{"n_layer": 14, "d_model": 224, "n_head": 4, "n_kv_head": 4, "head_dim": 64, "d_mlp": 896, "vocab_size": 2048, "activation": "swiglu", "norm": "rmsnorm", "norm_place": "pre", "norm_eps": 1e-06, "positions": "rope", "rope_base": 10000.0, "rope_fraction": 1.0, "qk_norm": false, "attn_scale": 0.125, "bias": "none", "tie_embeddings": false, "parallel_block": false, "init": "orth", "init_std_qkv": 0.0273, "init_std_o": 0.0, "init_std_up": 0.0273, "init_std_down": 0.0, "optimizer": "muon", "lr": 0.0104, "lr_mult_qkv": 0.5, "lr_mult_o": 2.0, "beta1": 0.9, "lr_head": 0.00671, "grad_clip": 0.5, "warmup_steps": 200, "schedule": "wsd", "decay_fraction": 1.0, "decay_shape": "linear", "final_lr_fraction": 0.0, "batch_tokens": 32768, "seq_len": 1024, "doc_mask": true, "train_tokens": 269400000, "steps": 8222, "dataset": "wikipedia_en"}
Each number is 500 + 50 x the weight over its row's rms, rounded and kept within 0 to 999. Layers, rows and columns count from 0. Numbers have three digits each. The size before them is the row's rms in percent of the matrix's.

# up: layer 2 MLP up, 896x224, rms 0.122, rows 606-640, columns 0-55
# down: layer 2 MLP down (transposed), 896x224, rms 0.055, rows 606-640, columns 0-55
# gate: layer 2 MLP gate, 896x224, rms 0.12, rows 607-641, columns 0-55
up606 063:546431549522503500467568515528512479550510535514508518417446474486486467646640556493564483555534502467365552498552462419478405496470520431538511656517512536513558593557
down606 061:469491455445586459493437444488487576489468389498359483473460588473551488376378456549435467428497490542536519504528452536511480504546455476450471467440493539498437427424
gate607 125:617491446545492516484514540540561517552482450538427529401641484473511457453547507474417510453476516509467581575469558582499513562450487582455529551557424505509537530542
up607 123:484598466543459475442502526536573544481504502458484543542655432459525425529518424390387533510539530527495538482432527576478447525381500578510401488586443492547453472475
down607 137:633531455429451477462507524520537549471517499560524469571560502455540474464549503494460541422461541479514582480467562541456516515446480567547469519583485509416449533463
gate608 113:505478489451509367416475454511508514522548446530555455547566419432464474489572437420493551600531524501464468503468357488585458391518512559545485440551577518484544576525
up608 110:571500481496539654519394454548454514468563641443453508452479541534408489587436521500523467489479464508578501509536555551389539565441514448519477531397415517547440542542
down608 101:508536483512504554563493509475488477447464501381457487481429522507525583510491517507534489467480471472459479486476578523403609506595418485532378577474484570490491466531
gate609 118:489492421486477542513522518445567507509444552503442560530540579518508428467442546427482548553526522527477457577544549532545476399456511483496546519485538539518538536494
up609 124:522539461429525537526572483464552416550458462515414456466483582510547480486450569386547606575482521568435529526517531504496473436402479457499565529503512554453517554538
down609 132:502523535568440574528510524401500504426410480490504497493475469519498480445471451456477530510514523472490490524514580478548539433411482455522505572531466445515454449470
gate610 117:573483523492537462536456525539425625477574601475480519472530428500555482523432569468592451570534495521512550477557527474523436649541399518488550454595533558523456432494
up610 116:595517518473521415522536506506432576507520583552462559466535435466512497547469503488612454555557463483560486433551487485469425693561434561487492490552499497533446500514
down610 124:460543523490536479624485513475530517504517574516474539504507424585404464490457606482522502486507515493485431465544450496509436617515486492501497625644509487580498542584
gate611 143:440499585583484582399447587563497534498416554491483549481506530415547438519572493446506483430500435495586494407647500627470425562521548388454516502538495578526510571523
up611 149:523440479444548426560468460510426546508482416508483521496461511556421526400468521495469479457506549489435572503438551489515567463506459583491542541416462464465459521394
down611 133:511535454483423430536474535430449578543577545494526468448517505442470476465463471446454491477478506530494403491535563529421431525459589541509577493465487502512513492474
gate612 134:362548477516495466526496557489476559364567460632360501518525502439523454540550447413471530511466534464514519496337500514450590416470498514426466477554494573387455407508
up612 128:390522507543471481507489580499450523422543523618394531496500533383551497511560410474453493534435556472515495453358541478510594439459539544441497476567419553389444447488
down612 156:391565476560485443517477647497455609508497462539464487548510505484538500513470525468465551490501522425543511460507422553451574445445478479507480500491458531408459481428
gate613 066:436597479539548455498492449534596520516475433461590484603525489420585529483468435438553527439539504566564541611530526525471407562404488435434489485445533541474501547560
up613 069:488441511408480498480385527492510499381521513419455564486474424466492480478541496472438519423505496528434526411474559540588561482569547599481591415591463515426497431506
down613 065:515481595484527494468512549466505587686522577573526542575605435444547491494517422478533456570539552470531511489508484503504470449549502434467446490490498571535419434455
gate614 112:419496408525482507516555477407514475491479531536437502471423524576502467513446497451493622501580472413510459541484520580492423515527471478514431393461510535503436570499
up614 106:428521399552526498513535460458528441545467484556485527525464450590509487536470510434525586433522495455565448541432513525497406507530499481485360426519492488591473541511
down614 129:409528503568446558411477472497468456498539546566523497554418491482446540388514530443434514461489514435500399582501503608505467542436465553523415489546496506561462475521
gate615 079:510588540549440421479518477487540488486643525481576510581495511548594508486436603540524597569473493482577454590570505512489496543467544593468497441514546412478478547524
up615 079:634406532462448532582348458424476432533469481471495521466468530514541496572510536531557459520474493577422526510560608561486528543535541556470525485531491572499369404556
down615 073:521505537520501451580461487418466480459485468495477546539470564529574538545415537512593498520515540433505438511590575531541538455500458547418494493535550560428395426512
gate616 114:525460476523461541502577550431472500466533469486400503547470396589428455467544531517491566524590490490547502591608486588498490551469523412449577477536463566458537452505
up616 118:471518512506454577467560541457507528587451451467402470462399442545429457432575489582513581547574481507457467532543480609498501503468558551464587507530401504433537497544
down616 110:546505516524624467517521537505413448474484510422520547468502454527484431452476560538573488453520501588445475520536454543462533484555521511477514543505346481458515489493
gate617 075:485456510471586494525502521508587490461425625507497368515456536473467486577473512534435544536507494569546495470571467609501487575465537471481520479398478419501434477540
up617 078:553554470509555516456540541434394529541575469512531523476587563449464525444561540449518455445562438438500524577474507416518531460528535509547556536549469623600470427504
down617 075:506591483460584470474545601456521550511527505521542463472526528445577576452441502528544525545454476561483476470484447448451423465480407476430588441501560490460517510409
gate618 097:444519586466538504482492517500552490528431507519418490513535531495559665487436494553470480550489522501498468463566573496439581533492422421448509549513462497495457465524
up618 101:413499453508537482531518510495573494443460491513495432486424492449516548497404546471515502536454482490359490471509534465484453473535486512401526472528423505505567478477
down618 093:473568580517516583491441550543472421441329445453493577529565489562431551532489563433506549461477584531455514500558492483513568469457514511567536501602550546434452470524
gate619 126:551541518538580420522453483508527438443550559548491584502497501443563582405536479481429400452568510599534571462557454503477491500540445400522510421531483518473492502593
up619 122:576500551510559437516528510565536437415544520542490628549518507470585571405512462484444369448545467654530512413553431479437478466511475403560460459503560471469479498598
down619 138:586482600452522471541512520498541421541492503568447545462553510435480490380424486498479473515620421514544647474502467505554477508511481478462465487545470514434522536575
gate620 091:539494464447469429466527534487558413581530484520470565467398531487500516561530518466487499509452516491478455488415495588560438575357480568463499475553474480520467434562
up620 084:486529426493491410520529482487568473502575484430551465437526455515538480474410497593497626531556392505499437420483441412574425453483486480509474481497511545506547494512
down620 086:480478477530460426417505540516558445482566458521499652555511430501471518445327450509541522463532486458391472474545485451509432518455598514427461408490555485505556491513
gate621 060:502489490582452453477416543602445513456594473431573544453529466481473500508553425458452487496509454529452479503486528507508496467566554548522498533612543524596462405524
up621 058:434484479485457484516504556491485509643505464469524471478435531553495460462505436444492498577509527514488472540512486406437482430565577541531433516583454562615538443503
down621 055:524473457561457528569509513520486490534506498439431508485499545515475530562547558544557515516489554481469516484543430407527480486532574454498534487557431511514524478640
gate622 120:524486586496436531592468560471479348462539585463465499479449547497412432479538500513510474597445570392543455563550470586491496513469555513419516459512607493414500449588
up622 114:520420519434475497490526465457491408477565467492528515510442548490474398557534591563507496513518439483502472463625506465496520473473527520454464405499565565475534518474
down622 110:471398424479498529473564566469476483501520476514497457566514478473526416476512552548482470458516432537472503527591567444465495531568472493546469446439548585537527581518
gate623 062:510446449605522537422536573592534585578470459556525597523563411542540552476501450514468508590495511465485447548465562497525482586572583552581499494532513520495557574490
up623 064:506538586433509582516496487422412370481559465524456403487423580473488486561489548480548452491465527559488546483489438509524537402443519440493478516454509530460432441490
down623 059:536395456597492516544464503503495523551573499476503520467602488542553491405437461544442571506478472550540566561452559534497517411500511646521445499513453558482475503331
gate624 108:491461588534507456525525496529443489529444549530527604456486507517455529511410454498474554577450485425506495485536534513525495483563444512461515617495563582465534443505
up624 107:499479541523490440483482476532453501516450538453528584554537438527443479552502460436490515524498532464478507527540542523576482582527452503487470566565450554497517454547
down624 102:515537456558474471436432568460459445479440487439554600506584398613480588462549516567501480445488423520482461547526472584507500512444562507497530530584484526486501553515
gate625 112:492440577445477517443441504547565538431529424592462484481594433540472538532546474421553613550541556548526501532401577581525511590407569491468444598461379447497460450515
up625 112:533510526460546587472606543511471464563487541404572522486457543496463502545510530508516509508454481477473437413621490465514531453493439592459499490536574495413526489477
down625 111:457509495447480441406500549551484495509454654462512457573515509460504522502532468476510491517477495521636419474500455552406527528569513505480588508507567502574484475425
gate626 099:506511538540438405463431525529481532497459599566490468555471545510448505452496440569467525441525432498470594481527502440565574496621473541440439460510505424480464375542
up626 099:459487652547428443550490552480475521502501561484453501606517524435511555453559388485583498507554378573499611487467523472513500532511572513514485491500521477478487424489
down626 097:490624552565456362516475480612540445470420611466424430530520561470528520477402423515554466469452447416529490527519499504518529537477535497436404530473481487442422524497
gate627 110:541431455465551465431481568537445571476505553639547472471487463561528581510537546535546521436496527466449504445450472469445403457504532482434490568482440590593461506483
up627 114:517503463464548519490515555567586539351511579639532474521546523500549568514521495553540566430487565454517442467405487422473478505473566492455515573479490555543424473514
down627 114:567480426472531423501513521487448501554487498546451523563523455430534539502525585570528579525577545454506529475523531503530448528509573492468499511525437517562501483456
gate628 102:540500581537582491530519558392493491536515592461422393547445459464442493486495488546512535464553455473465511504369497533460539479518440490420486596465528444467387527471
up628 097:506563442492488488570478537479510424509484485432463574501478440473496508439450495506554441491521485443403466454456486543485476576519452456554584485507404553455419504537
down628 103:539520529529588484543527490468479453555481523441551472518535451510483557538437568488505545512523530561511540459404452607502547481493440416497450504519500477477464569430
gate629 117:482449596475379481548540550499381503584477477539570431475545561481559610494541507477474455594401409561504518563460483527447399443491505438473504429548493530582531518448
up629 110:496535430501591472506496526394604491430508529462421532464483516549477410549482451425563523473585515520479504402543494530568579490495471507454546501554558461435514464542
down629 123:513540438453504466495483576432528423382515483417365482499505459538576441508509543421532492498485471530468485455450539537427535558509556471481586497548558549468494485487
gate630 137:327536502501533384426386556487550409447482532437497517497504515390457541592519443565473501496504524468550487430524419554436499511561495501482484437474432440461531546534
up630 137:358520501457511428481467534397554437490509619408495495519554525416481499532555444524576495488542574476532495489508420520426485517530521494518448453525429446428548510551
down630 151:503535504482504475496432586507551529471476523556584520439521517499509437519466465543495543526612566408540532426408437517434452502441491555499467476493505483573583580503
gate631 121:464500457587465591533558387539501522403495498485613494452468545405550452597563474542481519511465471485510462570537489490477534433523520570412477514483426537521459496447
up631 118:496426527529439547484503379485538530478489402514496399515528497328464563503494474526462494492510519487516360537447464500489481475505422576525433496473478531519489499462
down631 110:561474595419494420537501583506575494516480434439498451499570488574447477497546534461599460481460407484432477422573416428508525470426575433358494566464569555479481515586
gate632 048:506572498538460535437512496440506440435532528513542511452529444530495528590416478543379572470451540521513403417481533503530533372512429574432461400569464431502572403522
up632 051:587489403479403530515531509408479534528510535606536492476519493502436459482430432568451587487502535491483452567530582517588437476462520546520496474520485485513527443523
down632 045:482516478516457450528510522480433498594554568486562537413572447560516403465571519519487594552533592546532613436458443571494461488487484534476568438544555567503544545448
gate633 097:534432552517455477429548498524522489535456452540518523448629539474543575455531480474523534395518546489460405457542488533426469469496479511531469552573520469457478493514
up633 100:524473536509465457424512511539495495549490455540523508444624504485558546446532468464537579413510539494490389439520482525408433463476519518524488558527529441467509454545
down633 096:483477518537521543429525598434520495402502525491528417503469541445444458453426510443512424610551425556479542539522485539564515530596468581473411545549462456512494518483
gate634 119:492557576530508378480372449414472523512584509476499546545556512453517416571482558503519576510397478485471514558478526553559474509447360469517516464612470487461451479518
up634 125:488437469472511468446398390538446489492523483549506529474552528467491395446428500525590554491440493525434532524355555558573473485547418451520539462509525485545450470571
down634 121:601483481493451480421534462509566480412403501490518561474558535354509599412457415515578443512504556523433485485454422485561431462476554446532434559473522515551438522574
gate635 085:554521514551538464472452478453497473567530490468522516508473577616557480520482468501489499487407467556454562523443519510522464517473491442501475545560540482522536554552
up635 092:415445542491534494525603410514526542435544560484447548513585584507447517440446527516554478477567525508561461511549477451460537510507524515490539557454479509471469465520
down635 085:498487495508525473439363581507542500493482439506518493520496529510454531589589457429421501448496473537498507472539438480525465606428443547477475493443524505477444565432
gate636 092:565477501504555461577454532503531526462504548441461496549525444421445480488534517466551493549585527461494404532509495391624498545483492525544562508532584496465497556507
up636 091:582447436571400568555539451471465440489452497501523434520494379457454438477504499382547533621539552456511509498453517525485526615526410437392535468595466575525525468547
down636 085:477578410557532605548533532509553514511455453425518462387569465461450619523501582579495554581586509505496533512450518547514568410512523471447453592448497565525501520490
gate637 111:452521615490465510502556567484431569440557486434412501504513606369519513539477500532532418414487477524489448503403532572501512507467602583510627429502506501460537420464
up637 110:488497473592584458437516484515515582558571479499474449457478476515456531531485491514538497513577492462519539471414457561468546506555539594382497517481541487488453541563
down637 099:456493536509566591516469548460526443529586496564487505536484426499422515641530482528529524516450461420518424536540514441551558513496458537610494555496631515490546554511
gate638 062:506549492476411481476510544432407537482475557449421479548429475364479500488530453376632504580469529395467476494440513481468497456454539531578506521529484531635512435454
up638 069:478477437607488512513573482573437507528547475462579466466492566669491568521505492522529508469504565459584497537512471459478465525507431497377481505489493469453454576540
down638 062:504639457503519417508519530520437506502587524518486451484487493471537539566461396532474523546472549483477372458427571356540510552432552465500469453463533520502571572539
gate639 066:546459471483476447454518505505492555396514494363456541501480437430472558451500498462470392511420469471458549561504490457565578512471526412494477464469456509417545473439
up639 066:557504546521520515536519527475477534455534526434522549481522443478486526495516484428568391563443478489415485547552519504533608530463628488522424500486463544472479393478
down639 059:454498461491471526524503500469494489455467450452523448493486446534412482587520466462523427533428547556458483545513542521496589425472521509553430482416438445492466561467
gate640 130:498525470492502504415629457442485612525470465582447391479553543374478561510491519447507490575524391483514420515524471584542449471471440522476503466520572485461545455456
up640 138:498496499522505477540522609543521398439474618563517546517434555530553502472539459562514496426463548539535560543485533508456588471461557465548490460472476467426403537517
down640 133:507521538550452480588498618500462390478512500469463516582433494538494475516551600473496452563475610570499514461449511403576488544547534529554519467492474465478514501544
gate641 056:600543531563447554461453488560580575556526560410457411419399527543445520438478480518420472462502482456501474546578507539504464568510467447476514528488545600544484514499